config = dict(
    num_attention_heads=3,
    intermediate_size=384,
    init='normal',
    doc_mask=True,
)
Each number is 128 + 24 x the weight over its row's rms, rounded and kept within 0 to 255. Layers, rows and columns count from 0. The size above them is the row's rms in percent of the matrix's.

# layer 7 attention query, 96x96, rms 0.11, rows 0-31, columns 0-47
size [ 96  97  92 100 103  97  92 102  98 102  86 105 112 101  98 101 104  98 114 104  95  88 104 115  95 115 104 101 104  93 109 107]
[[137 124 152  86  88 153 126 175 162 137 107 117 175 151 102  92 123 111 151 110 118 138 109 134 142 129 117  90 125 120 144 151 122 147 117 109 123 132  92 132  96 141 143 101 101 131 144 129]
 [105 117 103 166 161 114 132 132  88 123 123 135  99 159 154 122  85 139 109 131 146 159 103 155 121 155 100 142  91 126 160 115 135 112 200 151 133 144 148 122 153 112 119 138 140 118 116 115]
 [ 81  86 146 123  80 138  89 102 129 151 159 136  92 147  73 151 109 157 138 110 108 138 159 157 154 117 122 147 143  93 102 133 126 152  77 127 177 103 148  88 126 131 135  72 160 166 176 160]
 [139 133  74 126  80 137  82 142 107 131 149 117 113 117 164 145 127 125 134 137 124 144 174 131 177  91 105 147 129 102  95 153 134 134 143 117 120 109 106 135 178 100 106  99 146 117 184 152]
 [126 124 128 120 134 115 136  91 151 125 123 109 126 143 123 114  85 156 168 117 124 200 102  87 106 112 111 133 137 151 125 134 177 129 123 102 134 105  88 129 146 109 130 163 115  94 112 130]
 [147 124 155 137 102  99 147 109 124 122 107 125 134 124 149 142 125 127 118 131 108  88 127 100 138 150  84 121 102 110 156 167 162  96  89 127 179 118 106 162 164 139  76 159 153 155 144 175]
 [ 97 186 117 147  94 106 130 130 141 143 131 147 117 112 112 128 158 145  77 118 157 137 146 119 118  97 109 131  94 167 138 114 125 109 144  82 122 111 131 126 138 162 118 147 159 136 145 117]
 [136 111 131 124 130 132 128 132  76 138 162 138 100 139  82 106 133 136 137 121 140 120 141  92 163  90 136 128 132 124 150 145 118 150 149 131 128 130 117  99 146 107 149 111 109 147  99 146]
 [137  73 132 104 111 158 142 106 105 143 150 136 169 142 130  88 108 131 161 127 144 143 156 164 164 105 134 173 119 100 141  96 167 104 109 118 132 130 119 145 132 101 111 120 126 110 133 121]
 [177 164 106 201 101 118 133 136 112 102 130 124 155 157 106  92 157 130 141  81  89 131  99 102 165 170 144 114 161 111 146 113 123 117 116 148 144 124 154 120 135 113  88 109 141 113 109 143]
 [121 137 114 156 116  88 145 117 119 187 134 105 173 117 193 126 118 136  82 140 155 125 139 111 146 140 122 120 152 116  93  92  95 133 149 100  93 130 131  89  82 124 111 101 127 127 123 131]
 [137 130 138  95  77 139 116 164 103 151 144 130 113 143 155 149 126 127 156 100 138 104 108 143 112 105 136 126  96 136 143 133 123  84 140 145 142  89 115  75  96  96 147 165 182 110 115 159]
 [170 111 167 147 144  84 104 159 131 125 103 163  99  98 139 138  75 145  99 140 113 141 138 137 144 113 160 112 128 170  79 160 106 106 118 148 104 186 124 122 141 128  79 145 137 121  97 128]
 [109  84 122 107 125 127 122 140 126 125 126 140 140 133 137 111 161 140 132 133  73 126 166 174 128  75 149 156 141 159 105 120 129 101 104 138 106  83 141 151 114 104 114 109 166 107 145 133]
 [154 135 150 139 116 120 163 144 109 154 163  95 148 121  84 124 120 130 112 105  93 111 135 134 123 121 103 113 103 133 164 109 129 151 141 125  58 147 101  52 140 143 128 135 109 114 151 110]
 [171 114 132 125  97 176 130 108 102 122 144 133 107 124  99 151 114  86 102 151 129 136 173 121 122 103 110 127 179 153 113 115 106 119 138 173 140 121 132 120 106 147 125 116 109 149 135 113]
 [102  92 131 112 139  94 125 137 126 109  94 154 106 128 149  86 103 116 155 175 134 104 118 140 132 150 134 157 138 129 137 132 130 165 144 114 166  71 125 103 106 145 126  86 170 137 144 152]
 [133 130 154 156 137 163 126 108 111 118 132 138 166 135 113 143 166 148 110 114 113 119 134 158 122 150  99 108  87 118 110 108 167 106 131 139 166 149 103 101 141 118 103 114 106 162  91 104]
 [128  91 113 109 123 111 153 119  90 145 132 138 159 162 153 139 124 127 178 130 128 123 134 135 143 113 114 122 104 134  74 121  87 125 126 101 103 135 161 160 155 137 130 141 140 138 107 103]
 [134 159 128 162 101 109 108 134 128 130 120 110 151 154 124 131  93 138 119 136 139 126 119 112 144 117 133 130 167 114 163 112 105 153 131 172 136  98 134 148 148  98 123 122 169 146  93 141]
 [166 128 156 126 108 165 120 102 122 135 126 134  73 103 131 141  99 110 147 129 147 179 103 134 130 126 132  90 147 157 134 151 129 134 115 127 146  94  98 136 144 147 162 143 143  90 116  83]
 [178 136  99 139 105 124 153 100 174 146 143 167  72 107 100  87 166 117 118 147 104 152 137 142 120 108 117 135 130 123 162 119 118 102  97 153 109 124 104 137 139 117 112 114 154 141 112 122]
 [106 129 130 125 102 145 138 123 155 173 135 145 125 110  73  90 162 128 124 133 105 123 128 179 177 175 122  89 124 140 155 150 122 107 135 123 121 150  97  93 130 127 112 149 122 132 141 128]
 [112 109 169 149  95 164 109 129 148  73 139 102 117 112 119 129 134 113 128 144 169 150 110 134 145 140 117 143  85 134 100 100 138  91  53 142 189  78 142 127 140 115 142 118 127 101 120 153]
 [149 109 157 101 122 102 115 136 124 193 189 130 133  90 146 125  87  85  80  99 156 158 119 133 126 129 151 133 152 117 155 113 139 134 125 136 125 104 136 117 131 139 108  98 141 167  72 137]
 [157 125 103 158 145  93 140 129 128 153  84  82 159 111 124 161 108 116 163 135 148 144 124 179 117 134 125 124 118 122 151 125 136 138 149  79 153 137 154 137  86 158 120  83 136 146 156 148]
 [112 156 150 155 110 148 148 101 132 142 125 169  79 135 157 158  87 133 129 121 113  92  90 102 160 129  92 110 116 125 168  68 163 158 133 125  92 147 104 150 132 160 145  99 107 159 148 149]
 [144 132  95  79 152 148  98 125 139 151 121 139 150 171 140 138 109 118 104 142 155 133 138 122 147 128 152 113 145 125 148  97 126 137  99 101 119 119 132 128 178 114 135 128 143 135 137 116]
 [115 143 157 142 157 115 126 169 138 108 125 139 114 170 114 117 159 122 134 156 107 169 141 165 133 135 131 113 167 154 110 114 100 132 111  87 136 123 103 147 169  93 156 135 119  93 133  99]
 [107 149 150 138 178 139 111 135 102 178 144 109 119 131 131 107 101 102 201 159 105 131 116  72  77 110 151 112 144 124 157 128  99 124 123 139 121 114  82 116 113 160  87 131 114 144 144 104]
 [143 161  95 120 103 138 135 112 158 113 123  99 163 108 120 157 116 179 131 128  83 155 116 102 110  94 136 115 139  96 123 111 156 147 141 141 132 136 112 109 121 143 140 118 115 210 103 126]
 [126 130 127 158 112 110 109 136  93 117 103 151 146  96 176 115 119 155 139 129 127 123 111 163 145  55 154  98 123 138 114 150  85 146 101 120 124 153 135 128 122 144 122 165 113 121 127 108]]
# layer 7 attention key, 96x96, rms 0.109, rows 0-31, columns 0-47
size [ 98 112  90 111 104 101  91  98 101 109  90 107 110  95 106 103 113  96 104 109 101  81 109 124 100  98 108  94 100 101 109 129]
[[ 89 105 159  94 116 106 118 157 154 119 129 128 114 103 103  76 157 121 108 127 124 165  97 136 115  87 110 115 126 115 162 114 107 148 105 100  96 138  88 126  92  99 139 185  82 139 122 160]
 [ 88  90 112 126  98 142 115 146 105 125 113 123 114 112 174 101  76 141  99 158 111 134 142  92 101 168 162 142 140 124 136 130 158 125 131 160 151 136 162 129 154 105 124 146 162 163 107 108]
 [129  72 134 127  91 167 119 151 112 133 131 104 112 108 140 142 124  78  81 109 152 176 174 119 140 127 123 195 125 113 134 154 117 137 103 117 149 168 163 152 134 147 103 116 161 116 138 131]
 [104 146 145  90 139 116 123  86 145  93 172 133 127 113 180 133 138 133 124 126 133 154 134 141 131  65 126 135 139 159 106 156 144  96 180 139 147 106 124 165 135 183  70  99 102 140 170 163]
 [142 114 159 138 135 166 119 154 145  98 103 118  98  99  94  75 111 153 162 119 128 142 133 112 101 104  96 156 138 178 115 159 165 106 152 116 140 136 110 117 121 123 145 149 148  86  87 154]
 [153 141 129 106  85 148 146 137  82  94 143 137 114 110 143 148 141 110  65 126 104  99 173 139 140 134 160 144 120 123  62 108 123 106  71 122 153 104 145 138 137 163 171 138 144 118 130 103]
 [115 165 148  89 116 162 129 138 141 116 143 176 140 139 115 140 153 123 107 137 142 155 159 123 104 122 154 125 147 159 127  98  96 120 121 122 101  86 118 148  99 160 131 112 132 152 133 118]
 [123 151 135 125 114 111 164 163 109 149 156 155 141 110 111  88 120 131 124 132 144 156 147 110 129 111 140 144 154  97 110 119 113  91 132 201 103 110  89 128 109 133 152 145  87 124 132 153]
 [110  73 146 125  86 174 120 104 125 125 148  92 113 144 131 116  97 153 126 127 105 148 135 141 168 127 108 153  99 113 138 162 134 101 110 125 116 136 129 167  72  84 166 173 132 144 138  74]
 [165 131 134 132 152 145 115 157 145 142 128 107 123 129  86 150 145 149  97 126 126 136  99  94 118 135 170 135 146  96 139 104 159 146  85 119 148 183 168 115 142 122  96 131  83 136  99 126]
 [160 140  94 122 137  95 116 127 116 141 139  71 120 124 151 143 103 127 140 140 152  89 131 154 132 163 139 147 118  71 164 104  96 147 166 135 111 151 160 104 111 127  67 135 111 112 137 164]
 [149  75 179 124 161 140 107 117  96 120 115 142  98 164 142  97 129 114 134 123 158 104 171 151 133 144  83  90  93 146 110 110 157 112 113 164 141 116 110 124 144 110 164 116 171 137 148 131]
 [109 142 141 113 134 104  93 139 137 149 109 169 149 148 162 118 105 141 156 122 149 122  87 150 170 114 122 108 183 172  85 114 113 141 171  94 103 153 151 130 101 123 122 120 152 115  56 108]
 [124  72 131 134 131 125 116 127 138 134 140 144 150  73 118 102 147 120 125 120 128 108 113 138 151 111 133 100 146 142 151 140 151 115 147 152 112 142 147 128 134 119 143 126 142 163 113 116]
 [108 136 173 138 129 129 145 122 108 152 115 130 140 114  76 151 103 146  92 106 117  95 150 125 127  85 164  98 145 168 162 141 146 151 128  89  89 118 126 119 122 157 110 163 135 104 165 150]
 [175 127 185 149  91 124 124 128 121 133 141 138 128 124  82 174  96  92 157 143 153 149 135  90 156 108 118 115 166  95 136 118 100 142 189 140 102 146 125 108 155 104 135 132 126 137 119 141]
 [115 101 146 128 150 100 119 127 116 114 136 165 112 164 131 103 108 152 130 171 138 104 124 129 111 161 165 196 124 119 121 136 141 107  97 125 171 109 114 130  97 148 144  86 152 128 178 140]
 [163 131 157 141 101 156 130 150 102 115 138 136 186 136 138 132 139  99 124 111 115  90 125  92 150 149 117 100 166 139 112 151 128 136 107 157 130 102 109 131 110 139  72 113  99 105  75 168]
 [118  95  99 148 168 150 139 100  99 154 162 136 152 150 168 160 125  97 149 117 104 131  91 117 144  84 135  98  74 144  90 137  84 112 180 134 111 151 142 110 141 110 105 141 106 125 121 116]
 [124 127  99 147 122 144 172  85 103 106 117 148 148 147 128 124 158 139 127 131 145 135 146 149 110 129 160 129 125 143 145  83 116 141 112 127 129 111 140 129 100 106 164 103 139 137 158 172]
 [165 160 146 100 112 140 101 110 157 180 118 151 106 113 154 143  97 121 150 136 101 149 159 157 130 121 107 102 156 146 177 136  83 136 157 125 172 124 106 138  97 139 152 163 129 112 110 153]
 [182 138 107 165 124 120 112 116 130 168 112 155 102 136 105 112 101 166 151 131 130 130 139 135 145 117  97  72 132 108 136  84 133 111  88 159 104 145 106 137 104 106 151 110 150 129 124 141]
 [102 118  95 117 140 130 113  91 144 128 153 107 153 129  90 176 140 112 129 106 151 130 181 124 134 136 101 128  99 113 155 166 128 141 106 169 112 134 147 136 147  72 125 131 138 164 101 101]
 [110 118 137 139 118 128 116 135 111  75 105 140 118 133 131 150 138 121 146 145 176 163 109  83 143 170 129 141 119  96 128 144 163 123 101 126 172  83 146 156 124 131 130 131 121  67 165 125]
 [115  70 143  85 146 124 125 159 118 119 134 117 120 127 138 190 122 171 137 158 171 117 127 119 106 122 131 135 182 129  84 141 101 132 142  97 166 138 138 140  87 136 159 106 112 137 154 146]
 [143 132 144 156 135  98 180 171 125 153 113 100 158 122 135 164 100 112 144 101 135 136 131 137 147 124 122 117 105 124 161 109 139 103  97  89 138 126 107 129 107 150 103  91 121 128 168 105]
 [110 129 119 135 133 138 167 132 151 116 123 151 109 147 150 107 131 164 148 147 105  96 157  76 126  96 145  67 118  97 163 110 136 161 146 143  72 150 122 147 122 163 119 122 122 143  98 110]
 [137 103 118  77 191 148  94 102  95 120  99 116 120 161 154 149 135 154 115 127 208 105 120 119 109 122 169 132 152 114 153 151 121 115 110 131 105 110 123 122 139 127 146 111 129 129 126 135]
 [126 160 123 122 129 118 124 139 150 142 136 180 143 118 142 129 131 118 141 116 106 157 122 166  97 128 188 108 175 156  74 143 105 126 146  96 129 163 122 116 138 135 126 141 108  84 160 136]
 [125 126 132 161 131 141 103 111  95 109 129 113  94 190 103 149 148 106 163 108 113 138 136 111  76  81 177  92 127 157  91 135  97 127 145 136 161 140  93 150 140 159 167 102 123 121 168 134]
 [164 146 125 107 114 127 113 117 156  99 106 114 138 100 117 133 131 160 172 105 126 170  97 120 117 108 122 165 114 100 134 149 158 107 129 122  79 136 100 121 106 152  98 152 153 145 104 110]
 [131 133 112 145 112 126 107 128 114 154 145 130 128 108 125 123 161 114 149 120 113 133 100 103 161 113 145 143 118 139 130 151  81 129 113 147 100 139 136 181 146 174  54 106  83  99 110 134]]